Each number is 50 + 10 x the weight over its row's rms, rounded and kept within 0 to 99. Layers, rows and columns count from 0. The size before them is the row's rms in percent of the matrix's.

# gate: layer 3 MLP gate, 320x128, rms 0.154, rows 102-119, columns 0-127
# up: layer 3 MLP up, 320x128, rms 0.161, rows 102-119, columns 0-127
# down: layer 3 MLP down (transposed), 320x128, rms 0.182, rows 102-119, columns 0-127
gate102 101:61 50 48 46 44 66 60 39 52 75 31 46 56 42 58 34 57 52 68 63 54 63 58 57 43 61 41 46 58 59 47 43 60 57 59 35 51 48 61 64 57 48 52 71 49 44 47 47 52 40 61 50 55 78 45 34 47 57 49 65 46 60 55 58 50 54 46 51 40 58 52 42 66 44 44 53 35 53 46 56 46 48 24 45 61 56 48 57 44 52 27 46 46 55 44 56 55 62 40 47 44 31 52 50 53 55 32 51 44 52 42 48 41 59 34 34 43 48 59 57 57 50 42 58 42 11 44 52
up102 093:51 40 60 37 66 44 46 65 62 41 45 55 50 51 56 44 45 46 31 34 61 63 23 48 72 44 50 36 56 48 54 49 43 58 46 47 56 49 38 40 49 38 42 35 62 69 52 41 40 29 58 58 69 54 38 57 57 42 69 44 55 53 59 57 72 44 37 56 58 51 55 48 55 41 66 51 57 65 54 52 58 79 64 42 42 53 56 62 55 45 64 35 59 63 45 54 42 60 60 44 66 58 50 47 54 39 39 50 40 46 68 53 57 53 58 60 55 41 45 50 53 45 60 55 54 61 44 42
down102 095:66 50 34 57 52 44 46 62 41 49 65 55 56 43 41 68 52 43 46 53 58 42 48 42 58 54 56 38 49 53 58 59 51 56 43 43 68 47 62 57 41 50 54 51 52 53 75 71 59 49 35 44 40 40 60 62 55 51 47 68 60 50 47 42 45 49 55 56 52 50 48 61 48 34 56 43 56 57 55 43 60 55 56 64 44 28 48 56 49 50 43 47 62 42 65 55 82 68 43 64 42 52 68 66 59 41 68 39 55 37 36 54 36 52 49 79 58 52 59 43 53 25 55 46 48 55 47 50
gate103 104:22 37 66 51 35 57 59 44 38 40 48 47 52 46 46 42 44 46 53 50 58 58 36 47 63 52 60 38 58 45 49 32 56 40 51 55 46 51 55 56 59 44 67 60 44 43 58 37 47 55 39 68 53 60 43 49 41 45 47 60 39 66 47 30 52 44 63 48 47 56 54 54 41 50 35 82 44 52 42 31 58 62 41 61 43 33 45 48 41 58 42 47 49 48 49 50 54 65 50 69 53 64 39 61 48 49 65 52 70 39 55 40 58 31 51 62 31 33 48 49 53 45 46 49 37 57 42 34
up103 092:44 34 45 49 40 55 55 60 34 52 62 52 55 35 53 41 50 51 46 77 57 42 49 67 41 56 46 48 47 48 55 52 54 54 48 39 56 37 54 51 47 58 51 51 59 42 53 54 54 68 63 71 39 29 64 47 51 55 58 51 48 51 59 55 54 62 51 56 42 48 61 40 57 78 49 48 66 40 23 48 50 68 71 48 50 65 66 55 63 44 66 58 72 57 36 53 53 52 51 52 53 51 41 43 63 64 42 45 48 62 62 46 72 44 38 59 54 64 48 51 40 64 51 37 47 52 38 48
down103 094:44 46 64 57 35 53 55 47 51 40 47 34 54 54 58 55 56 45 69 42 73 56 44 63 39 48 58 59 52 61 64 52 39 50 44 53 54 48 27 57 44 53 62 41 66 60 51 27 64 52 51 44 42 53 45 58 51 53 52 54 56 68 36 40 53 50 74 54 55 45 57 56 45 51 65 66 44 55 51 45 56 60 49 56 42 47 46 41 47 59 58 55 47 38 27 38 62 75 57 46 52 46 46 60 34 38 67 45 68 35 54 51 59 64 32 41 32 51 61 46 34 54 59 50 63 51 66 57
gate104 107:41 38 41 46 45 61 59 32 56 49 67 44 52 31 47 58 39 54 69 55 49 45 50 63 39 59 51 52 64 35 43 40 56 38 55 52 30 59 55 50 38 50 46 46 43 72 53 54 52 54 43 38 60 44 47 40 51 47 62 57 39 52 25 56 45 53 66 38 36 57 53 46 56 47 70 53 52 65 44 57 52 38 32 58 53 41 34 55 47 42 34 50 65 59 47 42 43 61 35 63 26 47 59 60 45 44 46 57 39 70 62 45 66 76 64 47 61 51 45 44 57 39 50 50 45 46 50 46
up104 107:45 54 55 49 41 59 27 48 38 54 65 43 49 56 44 61 51 67 47 68 30 46 40 50 57 44 39 31 51 78 70 58 47 64 39 39 37 43 35 53 53 63 54 36 50 49 49 47 62 29 43 48 45 47 50 48 49 58 50 52 47 45 55 49 53 60 47 32 36 51 46 47 41 52 49 52 40 51 51 63 45 60 55 41 36 60 51 54 37 54 57 54 40 35 55 57 54 60 62 26 73 73 31 62 57 48 51 43 47 35 60 48 57 49 44 53 59 54 34 54 36 36 40 43 62 38 59 57
down104 107:37 60 49 65 49 56 58 34 39 59 52 43 39 35 53 53 58 54 59 59 40 48 57 43 57 53 63 62 49 27 62 63 55 36 40 45 46 45 72 56 52 51 59 53 55 39 65 50 53 50 57 51 64 54 43 50 64 56 50 50 56 62 57 52 57 46 62 30 41 30 59 52 27 43 56 49 74 47 64 46 36 39 51 62 54 45 69 28 50 51 49 54 58 45 47 42 42 44 51 54 48 60 41 28 53 27 50 41 43 51 47 36 47 53 58 56 47 68 47 46 41 50 43 47 34 21 48 49
gate105 078:52 42 25 39 48 77 67 29 32 52 55 53 49 60 50 51 54 52 58 55 46 45 37 59 54 47 44 42 31 47 44 39 33 53 48 50 49 68 45 53 51 47 42 44 37 73 52 43 36 62 50 43 65 57 76 33 50 58 56 39 68 57 48 59 35 56 48 66 70 62 54 59 49 57 50 58 49 69 52 44 65 51 47 56 50 57 38 52 52 66 38 58 66 43 57 57 65 50 58 40 44 38 55 58 51 48 46 60 46 64 37 51 54 46 56 40 38 57 34 50 37 44 52 57 49 49 45 40
up105 140:55 55 50 56 48 49 61 37 50 47 56 56 51 57 58 57 51 45 57 51 60 66 47 51 42 52 45 48 52 60 54 55 25 29 49 61 21 45 38 55 63 59 57 46 43 48 44 38 43 55 43 46 46 45 60 46 40 65 65 55 46 53 41 41 44 59 40 62 42 72 74 56 50 20 39 49 48 51 41 49 59 55 43 67 60 58 43 54 40 45 48 35 56 39 63 45 34 42 51 49 53 56 59 49 45 59 39 68 41 64 44 46 50 59 39 42 61 59 26 51 60 46 69 48 54 60 72 34
down105 147:42 46 63 47 55 54 56 42 74 56 44 50 63 61 61 50 44 48 53 53 64 39 48 27 41 55 40 49 65 54 57 41 41 47 36 59 46 36 77 42 55 62 57 47 50 47 47 46 55 46 53 62 38 42 47 37 48 71 51 61 55 54 42 58 52 43 36 51 55 47 55 39 54 32 57 57 36 56 42 50 66 45 50 66 37 45 38 56 58 59 46 40 43 50 37 42 47 53 69 55 70 58 56 52 55 75 38 55 36 64 44 48 38 55 55 36 68 53 57 63 41 40 60 51 54 48 79 46
gate106 107:57 40 40 42 56 64 42 43 45 42 45 57 49 50 47 49 51 57 60 71 42 31 49 70 75 43 41 34 53 47 53 51 47 39 79 62 64 67 56 55 54 43 61 53 57 45 58 42 39 55 55 46 47 48 58 52 44 32 47 58 48 56 45 51 62 48 36 53 49 36 46 29 34 52 43 55 37 53 48 37 66 50 51 43 36 71 55 51 42 45 41 37 57 43 71 49 68 61 43 44 74 41 44 34 45 47 52 43 48 54 44 48 51 33 37 49 51 52 75 52 47 56 50 42 50 35 36 51
up106 100:47 36 53 53 49 48 37 25 57 57 55 56 31 54 49 39 65 65 55 48 40 35 59 41 61 60 60 40 58 46 39 48 62 50 58 59 56 49 41 69 53 24 63 47 35 42 40 45 32 49 39 44 55 43 50 52 40 33 50 67 38 61 45 46 49 46 42 55 47 47 48 41 66 37 44 53 57 54 51 41 49 39 30 45 56 55 55 52 48 60 72 33 55 56 47 55 62 59 41 33 40 40 56 36 58 59 45 25 31 54 40 47 51 39 42 36 61 59 51 56 47 61 62 41 52 56 35 54
down106 091:45 52 59 65 48 36 48 42 41 64 51 59 47 43 43 59 61 65 57 45 41 49 65 34 49 46 48 54 52 47 38 62 51 49 46 50 51 39 88 40 43 51 62 57 48 51 38 41 52 44 43 54 52 53 52 74 45 41 47 56 34 55 30 39 61 35 44 43 40 69 54 67 48 45 39 53 55 48 60 49 52 44 36 42 56 60 47 62 48 45 53 51 53 59 45 54 48 36 74 41 47 51 67 48 47 62 58 33 48 77 69 66 31 54 52 44 40 61 58 59 56 60 54 41 63 51 48 39
gate107 099:48 52 54 49 37 62 50 56 65 39 40 50 55 57 55 47 42 46 48 39 41 51 34 56 38 51 72 51 43 58 49 56 53 40 46 33 58 44 54 65 47 41 34 46 53 56 50 41 34 35 41 52 55 42 62 38 39 54 35 73 62 32 30 39 61 44 49 50 47 66 42 47 51 40 45 39 39 47 54 63 46 71 44 62 54 38 41 50 55 55 62 64 47 61 62 50 42 59 66 47 39 46 58 64 60 70 51 56 56 66 52 48 51 65 56 64 40 59 67 46 41 58 37 52 68 45 26 49
up107 094:66 34 46 56 37 45 63 58 63 66 48 57 64 62 49 49 46 55 73 82 41 64 42 47 48 61 47 50 30 52 48 41 39 37 58 59 49 42 46 51 69 31 58 39 50 36 48 59 67 58 68 48 61 52 42 65 54 43 51 40 56 51 53 50 52 40 59 43 50 65 51 40 60 55 45 35 50 62 53 53 47 54 48 56 42 49 41 58 57 47 53 44 49 61 60 54 43 31 31 60 52 63 62 57 53 51 53 45 58 50 34 39 32 56 51 59 65 59 71 49 55 57 54 75 41 54 51 49
down107 093:65 45 41 50 63 36 34 41 30 54 61 50 45 58 37 51 49 56 57 46 49 49 67 51 65 30 59 67 47 54 44 49 57 49 63 67 33 59 65 44 53 44 59 50 61 57 56 34 58 78 50 53 50 48 56 54 73 44 59 49 44 54 62 60 47 73 50 61 64 46 49 54 64 67 40 67 55 47 52 43 44 38 40 56 44 47 65 57 61 40 52 45 44 63 48 52 44 34 26 41 46 50 60 49 39 39 56 47 44 46 48 49 70 57 48 39 44 44 48 54 43 44 46 33 43 64 47 33
gate108 088:54 29 48 61 60 29 41 38 60 63 47 32 59 56 51 52 48 46 44 53 54 51 54 50 46 34 56 47 35 44 44 32 50 45 44 68 51 42 61 34 59 37 56 56 44 59 29 43 43 50 66 63 56 57 45 19 40 59 52 54 52 57 53 44 46 48 62 50 46 51 53 51 48 56 41 59 42 55 70 45 41 65 52 36 47 55 51 38 49 39 58 79 69 64 41 54 42 49 58 64 46 58 54 47 55 37 53 79 54 51 58 62 57 44 69 47 54 43 46 52 44 69 47 38 44 56 50 46
up108 096:49 68 39 41 31 36 51 78 53 49 69 45 45 53 54 41 57 66 41 53 33 52 39 42 45 46 45 61 36 54 33 55 71 50 57 56 56 46 43 47 52 66 49 51 53 48 57 62 59 38 65 52 43 48 61 59 54 52 58 63 35 46 75 48 49 43 74 36 58 50 53 54 54 47 48 46 56 45 48 32 44 70 61 65 44 56 48 55 49 48 43 60 69 47 48 62 54 44 38 44 25 39 61 64 53 54 56 47 53 41 41 62 41 63 51 39 38 50 60 61 41 50 37 47 44 63 53 40
down108 104:59 60 49 54 58 64 40 46 50 37 52 64 55 31 26 33 57 50 45 47 61 45 60 43 73 54 49 49 57 66 56 52 55 81 49 41 57 57 64 47 44 36 45 44 53 51 62 41 62 60 45 33 48 37 40 68 54 44 63 50 47 64 48 47 56 44 42 54 54 52 33 50 45 47 50 52 53 45 48 64 68 48 50 31 44 48 49 31 43 58 44 44 30 32 74 35 36 46 42 56 58 58 42 61 53 59 46 55 52 66 67 45 38 47 37 50 46 51 57 56 60 42 42 47 33 44 41 45
gate109 094:47 53 50 51 32 62 59 64 63 47 55 50 52 60 72 38 50 29 50 49 73 42 38 62 57 42 67 48 61 48 57 55 54 54 53 34 41 62 53 33 48 49 45 56 72 57 51 43 48 41 40 53 61 48 64 57 46 36 55 65 58 56 43 52 46 56 58 61 32 42 54 39 30 53 50 51 56 52 60 39 38 43 55 30 52 41 51 53 25 48 47 51 47 65 38 61 50 43 49 47 51 63 54 34 32 44 38 68 38 55 68 61 35 46 48 44 66 52 44 63 40 62 54 53 60 62 43 57
up109 098:32 62 31 64 51 53 43 62 48 57 32 40 37 43 57 61 43 33 64 67 61 62 50 44 59 43 51 57 51 60 60 41 45 39 72 37 68 45 35 39 50 47 65 53 38 38 50 50 50 38 42 53 39 65 45 51 61 63 57 54 59 62 59 54 45 54 46 52 47 46 50 43 47 54 51 40 60 45 38 49 41 67 43 49 47 59 45 71 36 50 62 48 58 34 65 64 64 52 36 51 55 35 52 44 49 47 33 31 57 62 51 55 49 29 44 39 24 53 60 54 53 40 56 56 49 40 55 58
down109 100:51 56 49 47 54 61 43 48 55 41 49 29 42 54 59 54 40 56 46 52 57 50 38 76 64 53 54 53 36 65 45 45 45 49 68 48 67 65 25 55 56 75 61 58 44 58 52 48 40 38 45 41 56 57 40 48 39 52 47 44 39 48 52 52 35 64 59 40 67 48 69 25 53 56 55 48 48 45 60 51 45 64 44 53 32 62 52 53 65 55 52 60 47 70 49 52 57 49 42 50 68 51 50 50 51 49 50 63 48 45 49 42 86 65 44 64 64 44 59 38 62 52 45 64 41 51 47 49
gate110 109:48 54 56 53 49 42 42 53 41 64 44 36 39 64 57 50 52 52 54 48 35 37 53 51 58 51 50 59 48 51 53 53 65 47 49 49 49 50 61 38 54 35 48 63 66 44 34 43 46 38 33 42 51 50 51 66 47 72 41 55 75 37 66 59 63 58 42 48 57 52 60 45 54 47 49 41 55 35 48 33 36 39 51 69 35 53 52 54 64 54 51 57 47 46 50 42 57 53 27 42 43 49 40 61 56 70 31 51 57 38 71 50 49 46 41 64 43 61 38 60 53 25 46 30 69 40 49 59
up110 088:57 34 56 52 62 67 53 61 55 57 57 58 53 54 48 33 47 63 50 62 47 45 40 59 38 45 58 45 60 57 63 43 65 47 43 45 42 54 39 34 28 44 57 62 54 47 53 39 48 31 59 50 58 30 49 39 55 46 61 41 67 39 36 45 50 36 42 49 65 49 47 66 48 54 45 45 47 51 57 28 49 49 57 50 22 46 57 62 58 40 46 64 36 35 52 46 31 78 43 51 47 62 41 60 50 58 32 43 49 36 61 38 49 60 32 42 51 51 54 51 53 41 45 53 51 33 50 47
down110 088:44 50 72 22 63 35 34 44 50 33 70 39 48 63 54 53 53 69 45 61 57 67 32 59 40 46 46 58 57 53 40 55 66 69 51 51 42 45 46 55 40 51 49 44 49 47 45 37 45 45 56 56 64 49 47 43 49 40 48 52 41 36 52 72 64 42 56 26 63 51 43 44 58 54 46 43 39 31 41 40 54 52 38 50 39 63 56 60 34 55 36 55 50 66 49 53 52 65 48 42 41 51 36 50 64 54 51 57 46 60 40 46 31 45 50 45 58 46 35 52 69 55 55 46 53 68 46 42
gate111 088:39 39 33 37 56 55 60 46 39 48 51 54 61 49 48 63 61 39 42 67 51 52 47 61 49 46 45 52 76 50 38 60 43 42 47 53 66 41 59 64 55 31 50 59 60 54 47 46 67 24 60 64 56 35 66 35 50 71 44 35 47 43 41 63 55 59 48 32 58 50 46 39 61 71 44 65 51 47 65 36 59 58 58 57 41 57 51 52 57 51 56 49 45 60 49 48 62 66 36 31 56 57 44 43 44 56 53 47 51 56 52 45 46 52 62 48 66 62 48 32 48 56 67 51 44 54 39 34
up111 094:53 71 36 44 57 41 44 52 49 48 52 47 45 47 24 52 49 57 37 58 45 52 42 55 54 58 39 57 63 56 45 73 37 62 33 41 59 59 63 35 44 49 48 48 41 40 61 68 46 24 50 36 45 52 54 27 50 52 36 62 49 57 51 49 53 68 48 49 56 46 58 53 44 37 46 50 62 36 69 49 23 37 56 50 34 54 46 46 40 31 49 58 45 40 43 50 52 73 40 41 59 41 51 49 46 53 48 54 41 64 42 47 33 65 40 66 65 52 47 49 39 56 48 43 52 45 49 57
down111 089:74 33 41 40 65 62 59 53 40 41 53 54 42 62 46 50 59 39 45 33 47 64 34 45 55 51 53 56 57 57 35 49 54 44 59 40 69 57 56 51 50 51 46 50 32 55 51 37 60 43 60 30 50 46 54 17 46 75 53 62 45 59 58 51 60 59 38 35 50 38 49 53 51 48 43 43 33 64 51 42 58 35 51 55 39 39 48 60 50 59 49 35 46 53 70 51 49 53 45 47 58 58 59 39 53 56 42 51 51 48 27 46 23 58 42 48 68 41 50 67 54 45 52 44 44 51 50 41
gate112 101:60 39 37 46 46 51 49 54 39 41 61 65 40 49 40 54 39 53 42 49 51 46 62 53 45 34 58 45 40 58 34 36 73 48 32 60 48 46 78 62 44 53 53 65 57 43 34 58 50 48 34 61 44 55 48 44 66 51 36 64 54 45 55 38 53 69 49 55 54 68 44 51 42 41 59 39 61 43 53 45 40 54 53 42 31 52 62 42 53 49 47 54 45 41 54 45 53 47 63 52 57 45 46 58 55 52 39 64 58 33 49 50 58 49 44 52 49 55 48 13 68 68 68 64 39 41 50 60
up112 099:34 46 48 56 60 50 43 73 54 51 43 61 60 37 56 46 50 40 43 60 53 53 56 46 60 61 42 46 48 35 42 57 52 31 70 51 78 50 63 69 49 48 50 54 63 61 48 44 52 73 46 44 69 60 45 60 51 51 59 50 43 45 58 53 42 37 43 54 49 55 50 52 54 59 73 45 47 47 53 51 49 50 52 48 58 60 50 34 54 66 51 50 43 68 50 40 57 59 54 59 43 52 65 57 47 30 48 54 53 39 17 51 54 42 49 53 64 49 45 63 53 31 49 80 60 43 35 48
down112 098:46 48 56 57 58 54 66 63 51 55 45 53 50 24 43 66 50 51 43 58 51 40 50 67 44 56 49 53 44 61 40 64 54 72 50 60 45 62 52 35 41 53 53 53 68 43 55 45 67 41 36 39 63 61 50 39 27 34 63 48 37 51 50 68 42 53 50 40 61 48 38 60 59 44 47 53 76 54 41 55 49 50 36 45 55 60 42 39 43 43 33 56 46 63 50 35 50 63 48 61 39 44 55 38 42 43 51 48 49 38 62 47 62 46 49 70 64 32 61 50 51 66 30 47 61 34 51 50
gate113 106:58 46 27 58 57 69 55 46 69 55 49 51 59 46 62 31 48 63 52 48 56 63 41 51 62 33 51 59 53 48 42 49 55 47 61 57 49 47 42 53 33 60 36 46 33 39 55 32 41 43 54 51 39 48 49 39 42 38 44 68 47 38 62 34 65 41 60 50 45 48 44 48 38 70 49 52 43 70 49 66 43 67 53 53 56 46 37 74 39 48 53 52 49 34 38 59 63 63 60 37 54 58 44 37 35 47 59 62 73 52 58 49 52 50 48 56 53 46 32 48 64 50 56 60 64 55 44 48
up113 091:47 80 47 48 55 49 46 46 52 38 48 43 37 71 60 24 63 37 42 63 58 56 55 39 36 60 34 60 40 49 61 66 50 46 31 30 64 54 58 42 54 46 47 60 46 55 44 45 59 53 39 43 43 47 39 67 47 51 28 50 55 35 55 50 42 45 59 39 39 47 40 56 44 54 59 34 56 47 47 53 35 62 74 52 57 57 40 54 61 47 72 52 42 59 57 54 61 49 65 61 51 60 47 60 63 44 45 70 57 48 49 40 40 52 47 64 61 61 47 54 45 51 60 40 54 60 54 54
down113 094:58 39 47 58 67 43 56 67 35 57 48 41 42 46 66 48 39 45 34 37 50 45 59 39 40 50 46 45 40 45 40 61 66 44 42 35 32 63 79 44 30 43 51 55 71 40 47 51 53 58 42 49 48 50 54 62 42 37 57 36 38 55 41 32 54 51 45 49 45 64 61 47 69 35 59 41 48 42 41 58 81 36 54 37 52 48 48 59 41 42 52 48 44 70 43 45 45 58 49 66 47 53 54 45 52 56 55 60 49 63 46 50 49 59 46 45 32 54 50 49 39 63 58 35 35 55 60 45
gate114 114:50 62 44 69 39 62 54 69 60 39 48 55 62 35 48 55 60 43 44 64 35 60 42 67 52 48 54 60 52 29 63 45 50 53 49 45 46 50 36 41 55 38 57 52 55 58 60 62 43 35 52 60 36 36 41 39 59 54 54 47 58 62 55 54 58 58 35 41 66 52 35 34 32 40 52 38 64 46 45 48 40 71 50 65 44 46 52 71 47 63 39 32 42 50 40 67 51 54 52 50 77 65 51 38 60 51 63 63 51 43 56 55 57 60 55 53 51 46 44 46 50 43 44 52 46 57 47 31
up114 094:59 49 39 62 60 54 49 37 55 67 56 62 51 56 37 37 54 58 40 41 36 50 40 39 43 35 33 65 41 68 24 46 48 46 42 58 58 54 45 62 77 48 52 55 31 60 31 52 52 64 48 55 44 51 48 61 41 44 53 36 59 49 56 47 64 46 57 61 45 48 42 52 38 65 65 50 45 67 54 45 44 47 50 56 54 40 61 36 58 56 50 50 59 69 42 58 48 55 59 38 29 60 41 41 41 52 40 43 64 50 48 54 49 49 35 48 50 71 62 47 52 47 71 59 42 34 61 42
down114 095:42 47 47 66 50 58 48 36 49 51 42 49 45 54 39 53 51 47 48 53 50 36 36 51 57 71 52 45 51 55 57 56 45 50 63 32 45 57 48 54 45 51 50 62 50 41 65 40 53 38 29 55 57 77 59 61 64 24 56 39 46 48 38 57 66 49 41 49 43 54 46 72 33 39 60 53 43 61 36 43 53 37 42 46 57 46 49 51 65 56 49 70 41 63 43 50 49 42 73 74 64 48 31 71 46 53 54 42 42 47 47 37 51 51 33 53 56 68 50 35 51 56 56 54 58 49 45 62
gate115 096:51 54 56 54 61 55 48 44 50 29 61 53 45 51 50 50 52 48 34 45 39 59 54 66 39 53 53 61 64 56 28 54 55 46 45 61 51 49 35 55 55 53 49 46 75 63 27 58 49 45 37 47 58 45 38 44 66 45 42 57 49 45 56 52 50 62 41 40 57 65 38 47 65 42 47 73 46 50 42 40 48 74 37 42 35 43 54 57 48 44 57 58 38 45 65 52 59 45 65 52 44 59 42 40 39 59 54 54 55 67 71 74 50 60 52 39 38 42 42 43 40 69 45 54 55 63 55 75
up115 103:62 42 52 49 49 48 31 45 63 59 45 37 41 49 61 37 54 50 62 47 46 63 41 64 57 64 61 43 55 42 47 64 44 39 24 26 51 42 49 38 51 56 41 41 50 47 45 52 52 49 49 35 35 64 55 45 70 57 31 50 55 77 47 50 45 38 57 53 55 44 50 66 43 54 51 58 48 49 58 67 35 60 78 48 42 47 51 33 48 52 52 70 37 38 47 55 40 46 51 53 71 37 56 52 56 52 50 49 51 58 40 57 52 44 58 45 45 65 56 56 58 33 32 39 56 64 44 52
down115 109:46 40 43 36 49 61 50 59 51 49 46 53 58 45 69 49 51 41 43 57 51 51 38 80 41 57 74 41 47 54 52 47 52 28 39 30 42 59 63 48 25 52 59 52 48 71 51 57 42 42 46 58 49 54 42 41 53 56 40 54 52 38 45 51 29 48 47 39 48 26 35 46 41 29 42 62 57 57 40 51 57 46 56 67 56 51 48 46 38 56 50 68 48 52 45 66 47 39 63 49 47 35 51 58 50 56 57 45 54 46 57 45 66 46 36 36 54 40 50 51 36 51 47 74 34 55 52 35
gate116 120:46 42 59 55 47 71 57 60 48 70 41 59 55 62 45 47 46 25 47 66 60 40 46 75 43 51 49 48 39 77 54 45 31 25 57 64 27 35 58 49 55 43 65 53 35 63 41 47 43 55 49 43 60 53 55 53 54 37 55 49 54 52 43 47 57 39 46 36 49 61 45 42 48 48 51 54 41 37 62 39 54 66 52 30 48 43 61 49 66 33 52 39 38 52 44 46 51 51 47 43 62 41 55 54 62 47 45 43 51 52 39 47 56 50 70 59 39 40 42 48 49 57 47 55 24 49 39 46
up116 105:43 42 59 46 62 51 36 30 50 36 58 54 49 58 44 54 50 69 48 36 59 57 65 41 54 58 49 57 44 44 49 60 59 40 42 54 37 46 44 69 62 65 25 29 45 41 39 38 46 60 50 43 39 54 68 39 47 54 50 45 55 57 68 45 44 50 63 57 28 52 54 56 56 66 48 58 59 56 54 62 56 43 53 47 59 62 34 62 33 61 47 53 50 56 58 49 43 61 61 51 47 61 52 46 61 61 53 46 74 47 38 59 72 36 49 42 44 42 55 37 57 61 38 48 58 54 75 52
down116 089:44 42 36 62 59 64 46 51 50 55 56 52 62 57 53 57 53 36 49 29 53 44 53 70 40 41 36 51 39 54 39 36 54 48 39 50 60 50 44 69 42 43 33 38 52 52 36 40 40 52 82 38 31 65 60 39 57 51 57 45 61 63 62 51 52 57 61 54 54 35 50 57 59 34 40 46 47 67 42 56 49 46 52 70 56 71 46 54 36 50 62 48 50 60 43 44 69 57 59 62 63 59 42 52 54 49 35 45 41 46 44 35 66 64 53 53 62 30 47 45 54 53 49 62 45 51 40 49
gate117 103:52 46 50 54 50 59 48 64 57 59 71 54 68 59 42 59 64 34 37 41 48 57 40 55 44 47 45 41 46 43 52 60 44 47 45 68 54 58 36 52 57 56 54 50 66 52 59 58 55 42 42 41 63 50 52 38 62 44 56 66 51 39 39 67 38 43 47 40 40 76 48 55 39 40 75 51 61 36 36 36 59 39 40 61 44 52 49 57 51 46 44 51 58 40 53 37 60 63 47 47 62 60 26 59 51 39 55 53 59 28 57 51 31 53 40 49 53 50 61 44 42 45 45 47 43 54 36 21
up117 096:63 44 61 50 51 41 46 36 51 56 53 52 46 36 56 40 44 53 44 50 49 44 50 70 35 52 59 57 64 45 46 55 55 41 48 62 61 46 58 45 52 44 52 45 47 55 52 58 42 52 40 50 59 51 58 53 43 46 69 37 40 48 50 48 49 32 59 44 28 49 50 44 71 69 58 51 59 33 58 66 59 36 74 53 56 61 45 50 58 66 25 54 52 60 59 59 39 49 19 71 62 40 60 49 36 58 35 63 61 49 44 64 51 56 53 42 55 58 52 62 60 61 50 50 57 36 71 37
down117 091:41 65 66 55 33 45 47 67 43 56 42 65 58 42 58 60 57 70 55 33 50 46 37 65 51 56 41 57 55 49 39 55 63 63 53 49 60 68 32 58 58 53 34 72 43 52 58 60 59 69 38 46 56 38 58 53 47 69 45 60 64 46 57 46 58 45 51 53 56 41 45 55 66 37 51 52 59 45 52 46 64 27 45 52 55 49 59 64 56 39 56 63 74 36 50 46 63 39 46 55 35 41 66 51 54 38 44 61 58 48 50 55 60 42 33 45 28 49 47 38 57 48 55 53 49 49 41 57
gate118 106:44 45 53 59 44 58 45 51 48 42 51 48 52 45 52 52 63 45 33 51 56 52 37 58 54 62 37 47 35 69 39 53 54 44 52 33 68 45 37 56 58 52 42 52 43 58 61 49 55 48 53 57 56 49 55 45 74 54 40 61 43 43 58 62 62 57 50 50 30 79 35 35 34 64 65 45 56 45 45 48 51 51 41 43 52 63 42 52 42 53 78 44 45 53 50 48 50 62 66 38 75 74 47 55 52 49 50 49 49 53 56 36 41 69 46 52 64 54 36 54 27 32 47 53 50 34 52 46
up118 098:58 46 56 52 46 53 51 47 39 64 48 31 53 51 52 37 58 52 56 40 53 45 71 47 64 53 47 55 31 51 54 52 60 47 55 46 30 47 47 25 57 44 52 57 44 60 50 76 51 38 59 58 36 34 50 49 44 52 59 44 45 40 60 67 50 67 39 66 32 49 26 37 37 63 71 52 61 65 48 61 33 50 43 50 47 55 35 56 49 40 61 54 75 49 52 58 56 58 42 31 57 46 40 49 67 73 56 50 48 44 54 41 48 43 44 55 45 48 60 51 43 51 54 50 68 55 50 44
down118 096:40 32 64 53 41 44 46 54 55 40 69 44 77 57 66 59 52 56 56 30 51 46 52 37 56 43 41 32 44 52 53 46 53 34 50 52 35 56 64 48 40 48 69 55 54 54 43 72 39 40 47 60 38 55 64 34 31 45 39 54 48 51 55 54 34 41 50 62 44 55 51 38 62 44 75 69 58 65 50 62 47 46 55 46 64 51 47 47 61 54 54 67 48 66 60 40 46 27 52 54 51 53 59 52 32 48 35 51 47 44 53 46 50 52 43 32 52 40 46 44 50 52 46 48 70 44 59 43
gate119 095:47 53 46 37 44 44 45 46 53 55 35 57 45 42 47 61 26 54 39 27 46 51 50 62 43 55 48 32 39 67 48 48 40 65 61 37 53 50 64 48 59 55 77 60 55 66 47 58 53 62 44 51 44 49 52 61 50 33 40 50 59 39 50 34 55 58 63 45 56 47 47 43 40 71 48 60 48 45 46 64 44 63 50 39 30 46 43 35 61 57 42 53 37 44 46 50 53 44 46 41 73 67 48 43 62 70 48 38 57 51 49 56 52 64 52 37 54 71 43 60 52 47 53 74 61 43 47 37
up119 091:67 60 57 58 27 66 24 66 55 40 30 41 50 54 47 51 52 67 49 47 56 32 51 56 47 53 41 59 44 51 37 37 51 42 52 52 49 58 43 42 47 49 36 63 49 53 49 46 53 47 55 48 58 57 49 39 57 64 50 49 46 56 32 46 51 42 41 55 54 68 41 63 51 49 50 26 33 57 51 66 64 52 46 54 45 53 53 54 34 31 49 46 67 46 55 33 46 65 53 60 64 62 54 48 48 40 61 61 47 45 77 55 48 55 24 57 58 43 39 45 58 49 71 50 52 48 65 56
down119 089:48 47 38 61 59 52 49 43 43 59 57 65 71 41 36 48 53 53 35 44 63 71 66 63 36 35 40 72 48 39 52 55 49 52 47 61 52 57 49 31 40 46 46 43 55 40 44 47 48 46 53 43 52 62 69 54 66 60 47 21 49 56 37 61 41 72 52 64 57 50 57 45 48 73 61 25 55 41 55 39 55 48 49 44 51 51 58 59 42 47 35 58 60 57 51 52 48 49 55 59 43 36 50 46 49 49 48 66 39 46 55 39 64 49 50 27 51 57 37 45 41 56 55 64 45 56 45 67